config.toml
num_hidden_layers = 11
intermediate_size = 384
vocab_size = 618
norm_place = "pre"
norm_eps = 1e-05
qk_norm = false
tie_word_embeddings = false
learning_rate = 0.00225
lr_head = 0.00513
max_grad_norm = 2.0
final_lr_fraction = 0.1
batch_tokens = 16384
max_steps = 8826
Each number is 128 + 24 x the weight over its row's rms, rounded and kept within 0 to 255. Layers, rows and columns count from 0. Numbers have three digits each. The size before them is the row's rms in percent of the matrix's.

# layer 4 MLP down (transposed), 384x96, rms 0.111, rows 327-383, columns 0-95
115:107151148133118132129142109115119188113097134154111068107140178103105110129180104139130111120082148128089118131138106146128100139141107110138181126135095126111140095165155117098073124106140085123119126131141129152107144141133120146095140113091155153161135176103144148116161127126154159147
110:170145120145125129144124120160140080118096099146120139134110133154111169147146076064151112093111117150093146134133111106144146125170152148137114134124136152128122181118085118155141129102141109110075127129125153108121103159122145118154106111177104127098090114143103149091160107136173130137
094:131128135178110149107072140155120145131152131118165114129180127090122137121131088103116119098163165124132130141128121125135144116063116107115108141175111144173177118070130146141100073116116129140120132131143111161087120129132110168140133124129150156143125118089083151130153151122149141126
098:145134152083145152052154137172138093109139108161115111118111118118149142120141150120134114144115117152117141106108175195103089132110103122122151154142122150142114131154139131099118096130137145167121094124110136151117129117110111168121197149131112112161135123130089122116079119100131102158
128:138129133116143101102125100112119071119143140120117157136132084115106154151112143111119127147130110139127159130084150114170152139095181125121117117087172104112122143107154125183196118088106152127163120120091114127167119156150157105091117164153095146101115114143158138129152119144130140116
087:173138165172125193111093115137152112109133108109132122087097130148127094123142110153068156125155166132089147083172110151125102115098146172109127161156125140124150128124140118129109111147117155104090144146117123125128110132079129127126139150132160131110147149089119158111094111150152114147
091:130114099169141109157116137134131201081133129130102126127124139097149133102089091095113137132104145189168119131085158119089113121126122131136125116117118108161146123120152122150103081160136113122128147138184144159145160134092124112143135112098157101154106122102123125108118167165123090127
093:149152151126152127109111141153091148164116174156135143137073148135082136153123140126084097095117155127135118122130126115112137091128078145138140131106070117116129106126140154145157162142064136075116162122169109159108084129131112112159128145132139125162100128119132134143119125148091140160
091:124118119088128130111167139154111136121128111148145122084116126154087125105118112160150095157086147150163143097133096080156140156125168080093136185144104163169124163113165150117114106112084106159135118123142102141160139118111137109151110156137114131095101101122162142148126136141108125106
086:127146153093085145165098123130153141165117143156108119103141167151135109113141108110118129099086155142121107152132132109132110091130108172122141111133113122183142114146145162090137130174112112161162110169170137124133152120111167115153102093070145118135132102141124145114141101137082100095
105:136139142079084115107176124159086120138131136108086117117118106109107142127123145123105143124147153115104088127175160128185128117174100149137150121102148155159133116135080087114120136138151110144116114124103142181112135130133175131154151129103172085116129125128176109088133111133143133133
104:148145146184138142114109095136144115157124104123136160105134105113119097141125132138136139141129145131117140136121116146156111168139112130092110138046114143080134143102125119128157118132064156104177086130124133115107145138118107121144116122158148137147098125145185123150115136135095203109
091:149149130148123150110142114124120135127083149140153143102108102127132177110137135152098093143081142099122114119158150126157120120119082150103173148104158115093121162128120166117120140143129117150083111099168140092146119101099133133131172158089155096128123133175142070090139144157126139108
102:121157169123087150122126106163132162131194088110127137128115092147125101127147128140119156146143127110155091088117124142120120157148109132139108094141124110119126129109119133141069094153153095125160108133118093098138124103148107163131120127151084106124135155128191132130137182156088107154
103:146117125127134184149120187125116079093152153166137092106130127110074147147151103146135144106128141146130102108152111142100129137086163133127124127138133115082108131116114129105118107146143136184122118159169159100080109135120081139135152080111129113115157092160135143128104128133137162126
099:127119085119105106097153126177145156093196096125111117124134139128131120107181089154147106140070121116129114129115112135129123155146138106151150105170083092149141098136126089125122145142110116130120142146141093100105131123126131141167186125123139158132151173117181156138131117129119110113
089:114170168125144154123112108146185117106134074109116110134112137146094150168097135124115085147141154147144147097100122103145099133117120162109131134134080152138146113127116134143097143114084132112144098137084117117141101136159110110162157139159097106134095158113187152112161117117146152151
094:137140149117124139078133154119136099137154084131156110121157155123126129120156095132146199128138148136122159149073111075133133107144131143132145131160119146118119109128094124171139096135104153186141146108128132142089114094137117137145150121107117106126118172118119124091136057159118100101
088:125135130082141092155139140161180115089136124128105143114147101140107148108124132093141099140119160145104090109125103071125140140139176135126139130143159133148078133092168075123160130135115166173138132152167162115104120132165123104165118135111080117145137130131138108171117122133123121106
105:111110150139101166116097126084115112093116135170164124076133146118140132134095127142153110131071160113121090120132156155093150144094149113143110144132129187139099121158136114161161154121111125147200111111155119120100135140117131140076133129156127151098102113121144160142149120105136106118
101:113123080147106116162140138116098155118133094108136126128131123097101116127146135188154146179114147108097122104131130118091130111126121110136125063184141145138094088126165092133126121138130144124109155169141156122115156083078118106151164147126148152116157121161142140146150128140086147113
117:151155113117090157128129113163179129142092128098132139103103110160151130137123100145141121139167098124118145147126110138107175115188123151118142115119103136132122129125074113112097152111141133136076154093092116104150111140156094157175153140132099105114097116142109102153117092138120163175
111:114123118107149144160093131103090116155078140120112102143089171119097135142104121157122105129116130136082132104116132138142117114103140179152118172135102143128146173095131073136150161109094139145141163151178097163125124122136103085096122108106114127113145137143105126130168139125160163154
098:120076106050144100124078142118162095124155095097167103111151112152095117161123119174138117108151164129141137138094119136143119159130134131121122142099103145174151112132130136127151127163117138104100143122126118161129098151124107120162139114148134148103164164156150091092098152117144142131
097:148129131122106123107094157146107110110086112097126110115121125147158151142120099105131123071159124098150142107134136115115166160154151122130122109126128187091114134109137120150160115134126100124106130099111134125098148130157075102147173145117141134103140148184119159146131105194139173087
101:169119111119117145100140114111104097142128116159120137190123114097159098128145146120147099107122111107092103086125173124158129136127186127118130161084128126086158126133153126121143148134121078159133093158141147174128117149130089141117134099162162128110122111145112138129108155101184100145
096:143150117135126163164098127101111131160137147108143163142117164128087113114092108104113159096104123118097102154148110158149138051166131145102120126096099115162086131122111089165107128161155123126117118135174120159160132127113141132138104141107152115097157132155168126122126141131105157087
093:171163148115117125107163140137122094136080116128150163154096127152131155150103119154151149147119104103135132083076149131146111138154104125136125164144098120125142147156142141112073129098138135086080114105123119128161131133137106097117132141182148057110100136151149106141134155110145108132
107:105074127101139129095142148159123053123141106116157111150153146176153114111118130101155165121103135125126126102150138108106151179107137121153117089102139143150119097111129140134158115058126159153143155144108133143133162108139160090159101153139122131112111110140108100168132122135120127097
100:112194119109086144165140106146150107179105147162111128079078090146139064153134135088138158139133136145156119124100126107141161148157121173153132134115134105100121097146123112120131102152092118136091138108134118143128133117130093124140134130083169129123135147139144120144134140076148138140
096:110117082137152142160117128126128155094143177102141176106106156123132140126109074134189139160156125120071144133107149149127134057121122120117176117135180102109127141091132122118125148124178125161140155139121100123113131117113128137119126134113097128127109121124099140107125172154096118152
103:130097141134123099108126126098116092120124163135136122091113120097111140135092171180127097126127115118129133135135149153096148094122114134162119143135093138104143115141144124136188158153176149127169131166120133132124090151124139138049125123164137141104142129089111131139155102059143126132
111:134111127124086101144107130161126116102112115100093131119130121126127125131158129122094087195175159157120112111120194150140056135100144147143153118096135114152124134112129134096148169160125121096111128148104167121142104086131107121106118091135143132146127149136148176131158124098138149147
110:102072123140128169124138119107150201117129134150121108129145111137124138153128124144107148139136114145131131103098088138129166130092128128148080142098135111102158156144082132129076080151136144139126128135122131094139123182162148170160081110106110127129132095132122145108118153131126098177
095:133151152128152150167109098116184153119129096163144198145090117155097130143105162099123131149147113140115161123104132099123136117142096085142111142117116097138140175152140151127129100140110160141104138122127139125167117091139098093138075116106128103156118101160124145155127131114133107076
111:109121145140110140104147210123118122122091086112130132147134090132140072152171152147144143141165131138068052139094126125149153144132114128149164151110120153114137119133127135129090137154125100146142131092116129119134110089142121145152112123102092148111132105142161139135096132137172102134
092:099110113103149147120095142126130128131149116107131115121190148104147142115105125153161079116135133152098152125093120151148117131115076141176122163141136127127118136094115080050119100119135075113160107144120112175100116131127130126155187139160148131129128120157155139112120137109152126139
103:136122169082082145175127128142086129124149111127122080121099147102104117131135146141118155099137120138132107103160175124106133120131144132124163081124157130128139145122083122119138138149189125140123121150169154105108134089116137113135171157139130102062139148136133131095144122136066147123
089:112168123141138138098116168165110082117100111054105110119101130147129125157132135162106129097144124106167086102152116131122144162141127147079162185129116108147148143105125109135097107140155152126124129104154169126107137133120157118135114158145120119152131103121090109194136104115136137147
094:104141139121135109092133119131138128124129117108132127154113155139145142109121116133124141116174099089108138143103092129142116149132149137130141144147129072079109115091119137107092128152132065096172131091133113090118139133120123131128175096136150102148151157183164177101174125138138172165
110:141130103142140123111135138074139088168101127100100132176122128111141133170095145145122101149128126111128120167165105149119139117128127093145136123137099137124122141156126107148213148157121112135165128126102144147132111130129121165083111098181123136089115099160100124132153094077141108116
088:125115145122136097164126085179138146127132148152101109146123133108124149109171149138124108160094092147165165115104130128157137085116144163122111144149140115126158128166145094068101101097112137095114115125119108094095145100161106122154152102130092137118147126104190157170125116143127125122
095:181153120134131104102128125116109143138162178094112115131153077134124131165134143123149143122068128131164144107110113115156112118121132130104113159118152114148141129099103135148137125163174133091086114077177122137136127162100084141136140119141153096132160104089098120146112127157175122139
099:106123143110119133084109114129149086141118146150114152146124145129128128115133164093144132146137103107138134139168190130133155146126127128160147117077131080185127107163121151115109104147127173093097120150114140140080105109128132131101148118164154119173085099143150121150155093088120122096
093:135147123108124164158153109098141140144161124138149122085123130165095137154140101196110126097131155111136140112124106112096173119174133120145123084126131168089119125109117132132111137120130118094098152071128159130136122120075092080139076131124124135134128120110154152143156169121099151140
096:108133132082137129170078097116119131123154079155145111105129100158076112110118146201120156170122145115117118112118139123100148177122110106158114135136129124137109111093109114116137124145144149114105139115137149120155171111128066124162119148098111127132148156135153087108171149121116141156
091:092155165151129108115109121157149107124167190143091111158126149135091082146113124134112138116136135082108126111112174114118138129111142126122141119151101175130159144109165133144122135158160119139134117112106141139116096107143172125089175106083076120155091107123124124138141165092108114123
085:172161149076157128153132101110110158138132126132123145101106096117102119150143139143123156142133122121140089141140122127089130126126073098117161121128160141126106162102161177200143111112118135170122121126108123184102122114144117138149091161145121123103155141105110130100066118120140142125
115:108147080095150130182137121115170132125117128127079149132137119121169110142135120129136108100139143180162138113097135107115152125136132088135116116118147152146095104168176127178169139100089185102119123120097137096155093128118116089123105140127118124108128150155127176164137121109125137142
114:176052115125128139119110094143091092121147090122094133148151111136142082127061145150099146146152136149123097154146132144166129143141178135116147104115150124131143148117144097136140130171139139161126124123091089155153124133116107154142114151128116108121100155100118161169117108110096129135
107:104137149161089052160107117096150155114148140117108134170104146092128089130135125153165162110132120113118135091173147098115124138099137116128111123129119107075128143138143162129136127123128135082129139139124113120129129103126132179200154126157132133113154116145091163152093119125159120136
104:074101139123099094116151152131125131102156112127150151130143168128173115173170150146137114118086160145113097114130138100144139106120130102128106148124108115138128163093104122128123141139144117145189095082122148103138160119099155128156135121183118070134130157123116150121128121115065130123
114:176135133099137094143132120072095105121112098133103103140118114103114147129153156131114174130125134080134128117127154159100137146113124154141133101135155139112132140194147115103157116123138117147147120139174117182092163144109148139128066134135127181115141137082143145105103128087104122118
085:109122126137102113132114096152144134156125209097120088121128138116126101126123096130180111112168149123118140126119145173121095093063146091113129143119082149171161110166159099127115152096139093113094137138134123119096121109152163136105134124149128115144133138092123133152125156126141165130
099:129121126132162121169135093144116140108121121135107100122121087122072121138154106071162120149129115098140141129147039126133146150123101083159085167151128152138130110131121116133154105122168096130127143126185156158134158130154123143102128101121142126134142127100127085136163136111134141159
120:110098109101158077141122144138134086143130136107113116144145107106120103136137130114137137153072140119093082074139121091135157152149116129118128129167100145118104112166129112135130124151132162118124140101141128145161135116140156189103127161160105118093123131106148149121149195140087153169
092:129143106128107112103113151082107058137107128117138141123122123146153114147147144147110111135101125138124142141153093152097123096111154103140127139120118156131127130172134077166214158125141138152151117127144131118148130180148131159085132117149136134092106144118093131134157073096141101114
# layer 4 MLP up, 384x96, rms 0.152, rows 328-383, columns 0-95
106:122101123123127076085129158105099115113124123094185144141154137150117126137093121113106181094124109186111121154129127136102090098078151122123133141093120111119131146112081125140135192133170124146116109134115124124141138144144124175125129102150123149143134089110130156145158078142141119153
096:119163167116127121086171156111141137140073125182145114120124138152152112128122130142096159160118100108072124120149123148141133131139158165165097108099084122094112134178098098118150142164128118149147098122161123117126134125083169141101132091144111109138139117116165108109100140142129096140
095:155127150152138158129135134105126118110128142134162169161110071135177127172074169111132153144150130106115115139130150112102112096083104127110149120133145114124129136102123150140134127074163130151154114157125159151140130124181088154132140136099099137120126099117103162077149073124121128132
106:143108142127111130088110134116117127143144170163110095098173142119124090144105115160164157126151124090118150134174130134082162145147102117171118102097101104119169100079115138131151137093152116159144111136153103158111105142146150161123104130140141135109095097135135129070121140104099109158
101:170105136096114079103136131133101109139121118135168088126153144179107127161114127106138141093132165133149110158192147103118121149117153123145086110126084132169127142151096154173111117150139110094165091120134135146145105146132106149081140101137131144169109092137114104131142121133117155146
094:134143148110108101093165116145149087185113117163090117127143157158141121129137161161117128148124103132114169164148097135155118139144153157130126113141104149074122089150129106133116141136149115102149086146127115149171079161137124115121133110142126110077078101130122137142127105071129110151
104:124119146130109103091095141108093094089153146127119134143139125117127153203123124135119144098128146147134138139146122129132117092127155112163134090109088146135135117077119171105145126168149157141153123149151124151134108206160120153115154121116122139093152090092147150101130118137125132179
096:113114113125124128122136129140096134149141111151106085145148137115148074098147152155084109163107135175167128151134117116101101072134102160178143133120123174136111115110140142164132148102109131099099149091097134129168113143108147130092142143141154127123142134108114156101154146132156084181
092:138126080136153113120147146117115104145150125093143167141041125143138155155132131126104117162111143109145127145106099129130174140138178101132123118138130119077156117076123122168133116118099116137125125103157087148119143143163143154124101155127115150148110132119084118134144120121189129171
111:134068111160087113113108124134140124115137124110122116121148118111152091142093142126149144158104126097080125168103117164129113147141151125128124105125110124123120123129148089147148134182133134111133105078109134122194137113149140149116127125162130167136146102090130137133189053094129130124
105:172088115138148141110082166121182126141132135135150082122121077159139090167116113117079140121132134133108093161119138137077122134143152144116098142155116122166133168114137146162146124098147143161097152097102121118105137132164139140131132107144148155137136136092073142115122112115134094098
088:083100147132103111130170138106146116175100125126102103166127131148138127093142134111114089164150083142132140113141147154143129067151103119171150112111096148111157110142140155129154119099141127099136123125096087126132097126139158093140113117145126145154054135142142151099119129111133160171
105:173131139172075127132091132093078133160146162120130103132176137175138119120124172143134119095173133094108136138165149149097125128116113174106104100114124135129121112095090155165134083133165119118121132071113137143125112145117116165123108142142176120111104120120116140124133098144123124135
102:122115139108111109141107143130110094154111172133099139120142101149116110141133140156128116089140097123099167155127140158099120138103141165173109164119128155084190161142121123144149112100184118133168149118159152098133126142122154103122143090134086124069134156159096160140127111130120114119
101:132120120141136109070114155118112119142115161130184099115107118147103116122110113124133119106185100177077143113138138118086142108150132126132129091120136153080143154130154150137112168136104105113109094134167124146115135135132122170109126165146171136153144102083145135081109152080122131137
094:192142134147093096148112130096128151137062161112161131113101103139125118100118141097122156142145110108117118173183126136101106125145144135175159095151117152132083168151070155156108123116110094114121145145165126135115141122137144144096118157117163107119105124107130109113123126124107137102
101:155082149094104168101172164107133137150094164165148127143113151153178140119102120142130168105099120130082145160147120144109133107128111124133158141073092142138121127161077126125140146085139119125128115135127133103137141127128136165102129099134104146115100164122132150111157099080116165149
086:178103117137104180102120170111118120125137158179098128139124126152119121128150110134147112081115089121131130160173153108101128116144135110120123090101093160120135127136100116137122097141113101161155097124134134158103126129122140140155142135116200138090081077151160148111156147134132107109
094:149122096109148131123100143094089129148100153151132112097144113131131131126102137144149130122095150093120138115158132145123147125116153136105117116148091175112132165167110101189166160128138139148183114116135101159125107142079148136102110099152166133135081109091112171126158144100138094156
107:183113134156145123135136113160084127128107155162103089111150126113114135135132113135108107144136083104123148160128118118142087123138129156140131084108063140125130128124151143125141154119103132153164156119132141125107105143112148146097151128141165123121114092095144181103109068112117056128
115:099033075147126087166147123122116117171103085132141110130149148126116152110098126144143114108108103120124126139129159121129114161128143114120104130146140132155145153138138136189145137120124141127149143062100138122138110131116106151122139144167099176108125113096118140139174117145160119141
114:118123080193076127154123122138139123145129129110112112092160116128127124135088163136141115124148062166110146169146121159137145133127121106123134155131092125100128127112126084143165127139134136129136091086117137133159101134123142130137126107149167161120119094081123181122163072143138113137
093:118124088115129100116095158117132106153066173101147139136106133128131118137157134115084146097108106140059105142123141137120116134124123120151153097141126096116163157112149112120138158142128094150180128144134089145124156136137142165101108101096140172155129077094139127119159161166126133116
102:151119136158110120116170139120120128116131126120117165171108130167111147153137184110128164116165140106151095149126137151123117118143137143119133090097095139120144101108091122125124165111139106137131101138129085147158151096166157154104088169156142135154121123076128175125135100076097093133
107:159077099119113145142141178084091146138139142104102105119084142136169112108123122125120127140130087155159144134131148150093124112142114142125112159136129192124115130115147133150149161099161144095131106079124115148147091117127114157130159137138160138158141079118122174096155115100168122130
104:154077080163143108115158109149126122141135138141101130086156127144142121176124163129107122152124124116118119117126125138155125155102101119099134112090157131114117132132177128159163185134106120157121090091105148168128124136184092136121112143163098156116093124109128158128153136113124105184
094:168104147151133109118093178110157145111137142171154139142135096121100152089138138104141105096152153120116163130170137104121163112108104143161096133149089159140135152097132172153145120137140156173142146133135108107132135115114132128111115126157125118141104102117065142089139098117101069142
108:187084098153108122117146179141116126114109125114129132081134127121120130176123141109152128068158098149096128114091139121138105121107143128172126148135149151122115144169147118121164109140159133107130126106154152095100077128161099152115118154133139127127084097171096129114139102100130108097
099:150131115151147124151126136097079144150109193145112106119126130151119064159117136141108132136137127097097113132130187122099114137148144116127148119106107135129132075131166118167127161150113113141151113071128149139096109149166162118111152147096110137117126158122138176117151131086139157163
092:149118144137151098113138132114147140137080097150149087120155096118119104091096174118102108096128120106152121149178126122116161131152153120116106108168080152150173152158114117113150110158137108125147121127128086128102159135084163135140120071148155137102135142137137136127100127129172115081
089:109147129166104143074119177130133115109139138120132124104121152111166079144104158144146094133117131121109153130134137153112138102127160125179093125130143146123129107144126117148175152148116168090158114128109119120112071179121135133107122120159176181118130143129103161133151126108179161134
109:112121087113145107056097146124113111141126156126112137111125108148153121174107157132128131096136135172154129148145138151119105133070147112160108133132108112135187124160107154129135151139147097121153094142150159101102125144129155134121105152146147159144111157164102151132145145052151127119
099:099128156121142136144152128124112133151167084110138129090149124167110105118069147153106132130123106143132082171109140106136155114155135166148074100108131128147153127106114143142124163175127160153166134146146110090133149189127108110120096110132070131148102126136118140126112130098159106144
089:104109144119120104102112132124097097094133134116107058168140137123153114124131096159120161075129139119133120129145144159117136117159141122146131089108097169120172072112130102141146122140166135101141144112155091147113105153129130108129133148114100182123129127134157133071172122172136106141
105:115115133151058094118131113134125136103131132146143106172171152114101122122133137128120112102162138141118118129116096156124133120133126157117117096087119142107180159147128142150166156156113132143139128103147152128163105145150091106100088165167146128123135082073099198134137110135131130131
098:131115125116143112134126143103149091105127165106136130147109107145148151112103120134112072112091159175145082139143127144149162137137150101151136065127122162095132160134124103141110137149111090125111149084131086159122138164112132109117094114144101160183155095130096121139109148098170132141
103:140145138110102166128123101116117098134149132126146111123142098112144134142139129112156091137099110142113104152125131132117189135155124131118075120066088133087143126172102127150131109130153164108170107103172088124183082141126155118115104169152105128114099099152150140142108119145125096119
083:166136138093147157110130117119121159147109117198136150096107122138117100099119150108107142124095161110106129157118133138078121123104158126167139110081121145071091146094162141149139142115146100129126082145122114127131115081119114141081119145156158116137152134163141123088145160112099113120
091:129092112091108110116124119127147138146153108131166149114123126147130171095080148090151107130115128149106133111168111121118159114153162110184104129106111117121150107171126122123173096170158144161152133140177131155123137170106139167111145076137102135085103163117120109121126129119114097116
083:138122149130147143089103129101114089134175124110126110140140107120129140128115169140111121150147138102138102146174095101118133116162137094101111139096126119125160125120105139131174156130178160155176130117106122137132089170151114126073124114185125128113098086140080139107145082130158130123
085:111124156138102123103153130105084105110139128139084127117115129143134137112116124135116088089126129166103175132171174128117122106112144120142159126131098106089134132082136151102136188130158125158105118100119120144144110162136171091143091115135203119123168138168134150129159126124138147117
095:116125116163149129143158158130163095130078159100151159148089120119140130155114141085114157127122109128085120140171119130113128140159160134131071101103158122152120178145125115099123160147102129151125140116170107124142104106176150146121099117157116159082131159112132168115128086148121147128
097:147154115194107110138109125079154112111099119136148121129124108158150090166157149124128142096128097134134143104170089159119135089132119117130135091140120128141202116123106117123135099171113138136149124115152099149157137125144152128121117134126132159150110129061082151100116115171152144120
098:125119109089127102095128151106113093136165096118094135143135110121152142163107147159123111096110175100090142149117144098130126142108149131132115100089091121135149152170144166127137169156163105154153117122134143154095102179108089151128136125146109163098102100144118086142158138170147134116
098:139140144116101124111142123101116092145144107141162079153174116193122127136064132193107088153099157108108096136115087148100123123150114141148114082136136137099156125107129147130144107115157118099115127087139168136154122139136132170108124164121105158130128136132096110122142132136162110135
097:164091071145099107112189134095103137108116138163154156111097145140105145127141152117102113098146122133107102151141093167142121139175130104114104111120114126120123131135137156092159129117105133148151136079136145143141083151116120120131128123140183128094125157106130148120158078127117173091
094:103106132180117089128157128116154094171122147112129098130098123129124163161139124124118088110107136119156153130122135173158124134115116117152110149138084126138147133120136105126115100126154119125137145133152125126112108160100131135102115157163104165139071078152064139162140143094140065154
098:128136160144135102094111159130099105122149090151150088152143127150115131161111116127141081086161129098114096142122168160086132087139105147136115150132089131109181108138125122135134160138204116146140129095091094135132117130121136141110132124152097156154132126085139146096145087120135145152
111:172079078141130143135135175116150114143118119153110097144156119125120167132124136134122146158113107152138119180146165123129112089156125138165085132109106151104127095137106159129124110091166133119149130129125138154122100176153122129123084139153141151064134103136107138088152103112141097163
110:136098141153121105106091141122107091162147156080130098132171152116163109154119136124085108108160111169115137160125133156144080116070138129109111096112144138142153158140099134124129134144146117143144124131138140153129133142136124134129119160170156161161099085072084152154140128085137119117
103:180116077146150074148128165118147105154117156127099103141141072150092110114107151115135116131129100142146134129150123121155116075110131159143122113125147199093143147130132157156115155115128139114116145145124119188126144145116112102088134134142133136123148081124131145076106161141125121141
105:136091143133134096136125139100097127134129113114108112110162132145179136189114130160139110100129125133137135128093151136111163113120171137103089120102122140156147119193140150142144147113163154151141133118163135133103132142086131118134135102174094162148093156103133109118124099068166115167
087:119101079140140094146126107081148139107097131144114125148122095136146123118143141133133107099127143145140082121119127108118142092133119111136144175154128119161145126104098150147174107138165144099114099130111141162168115146143102098144108109134180167123137142099086152117164108068173116162
104:122084100131102156135154163121119114114118137142107109115115151147152116145157125116112127135090095158152097146123108162069114105125089126114126148166142180140108164111134153149122123135087110143146110076116132125120118159153134133139116168150147144098094067092113147108149097116167098106
115:177103112140075101142169111108098091144100159144119092142136094131146119138144135107105151059165087185108104134165118140117120137133109118118127128113097124099158158105115147141145150160131126141139113112110111168129094152158157133127095106159105167129147103097115142111139137136140139148
085:155128142120107123050111148135104096140115118113159114086144105116114112108139132137073142121111131167129144146134119122103143093134176125106125137096128114137122123136153135178165164138145177189189116116131114118127132155116137124085128089118107133103134124116078143120139084120125107127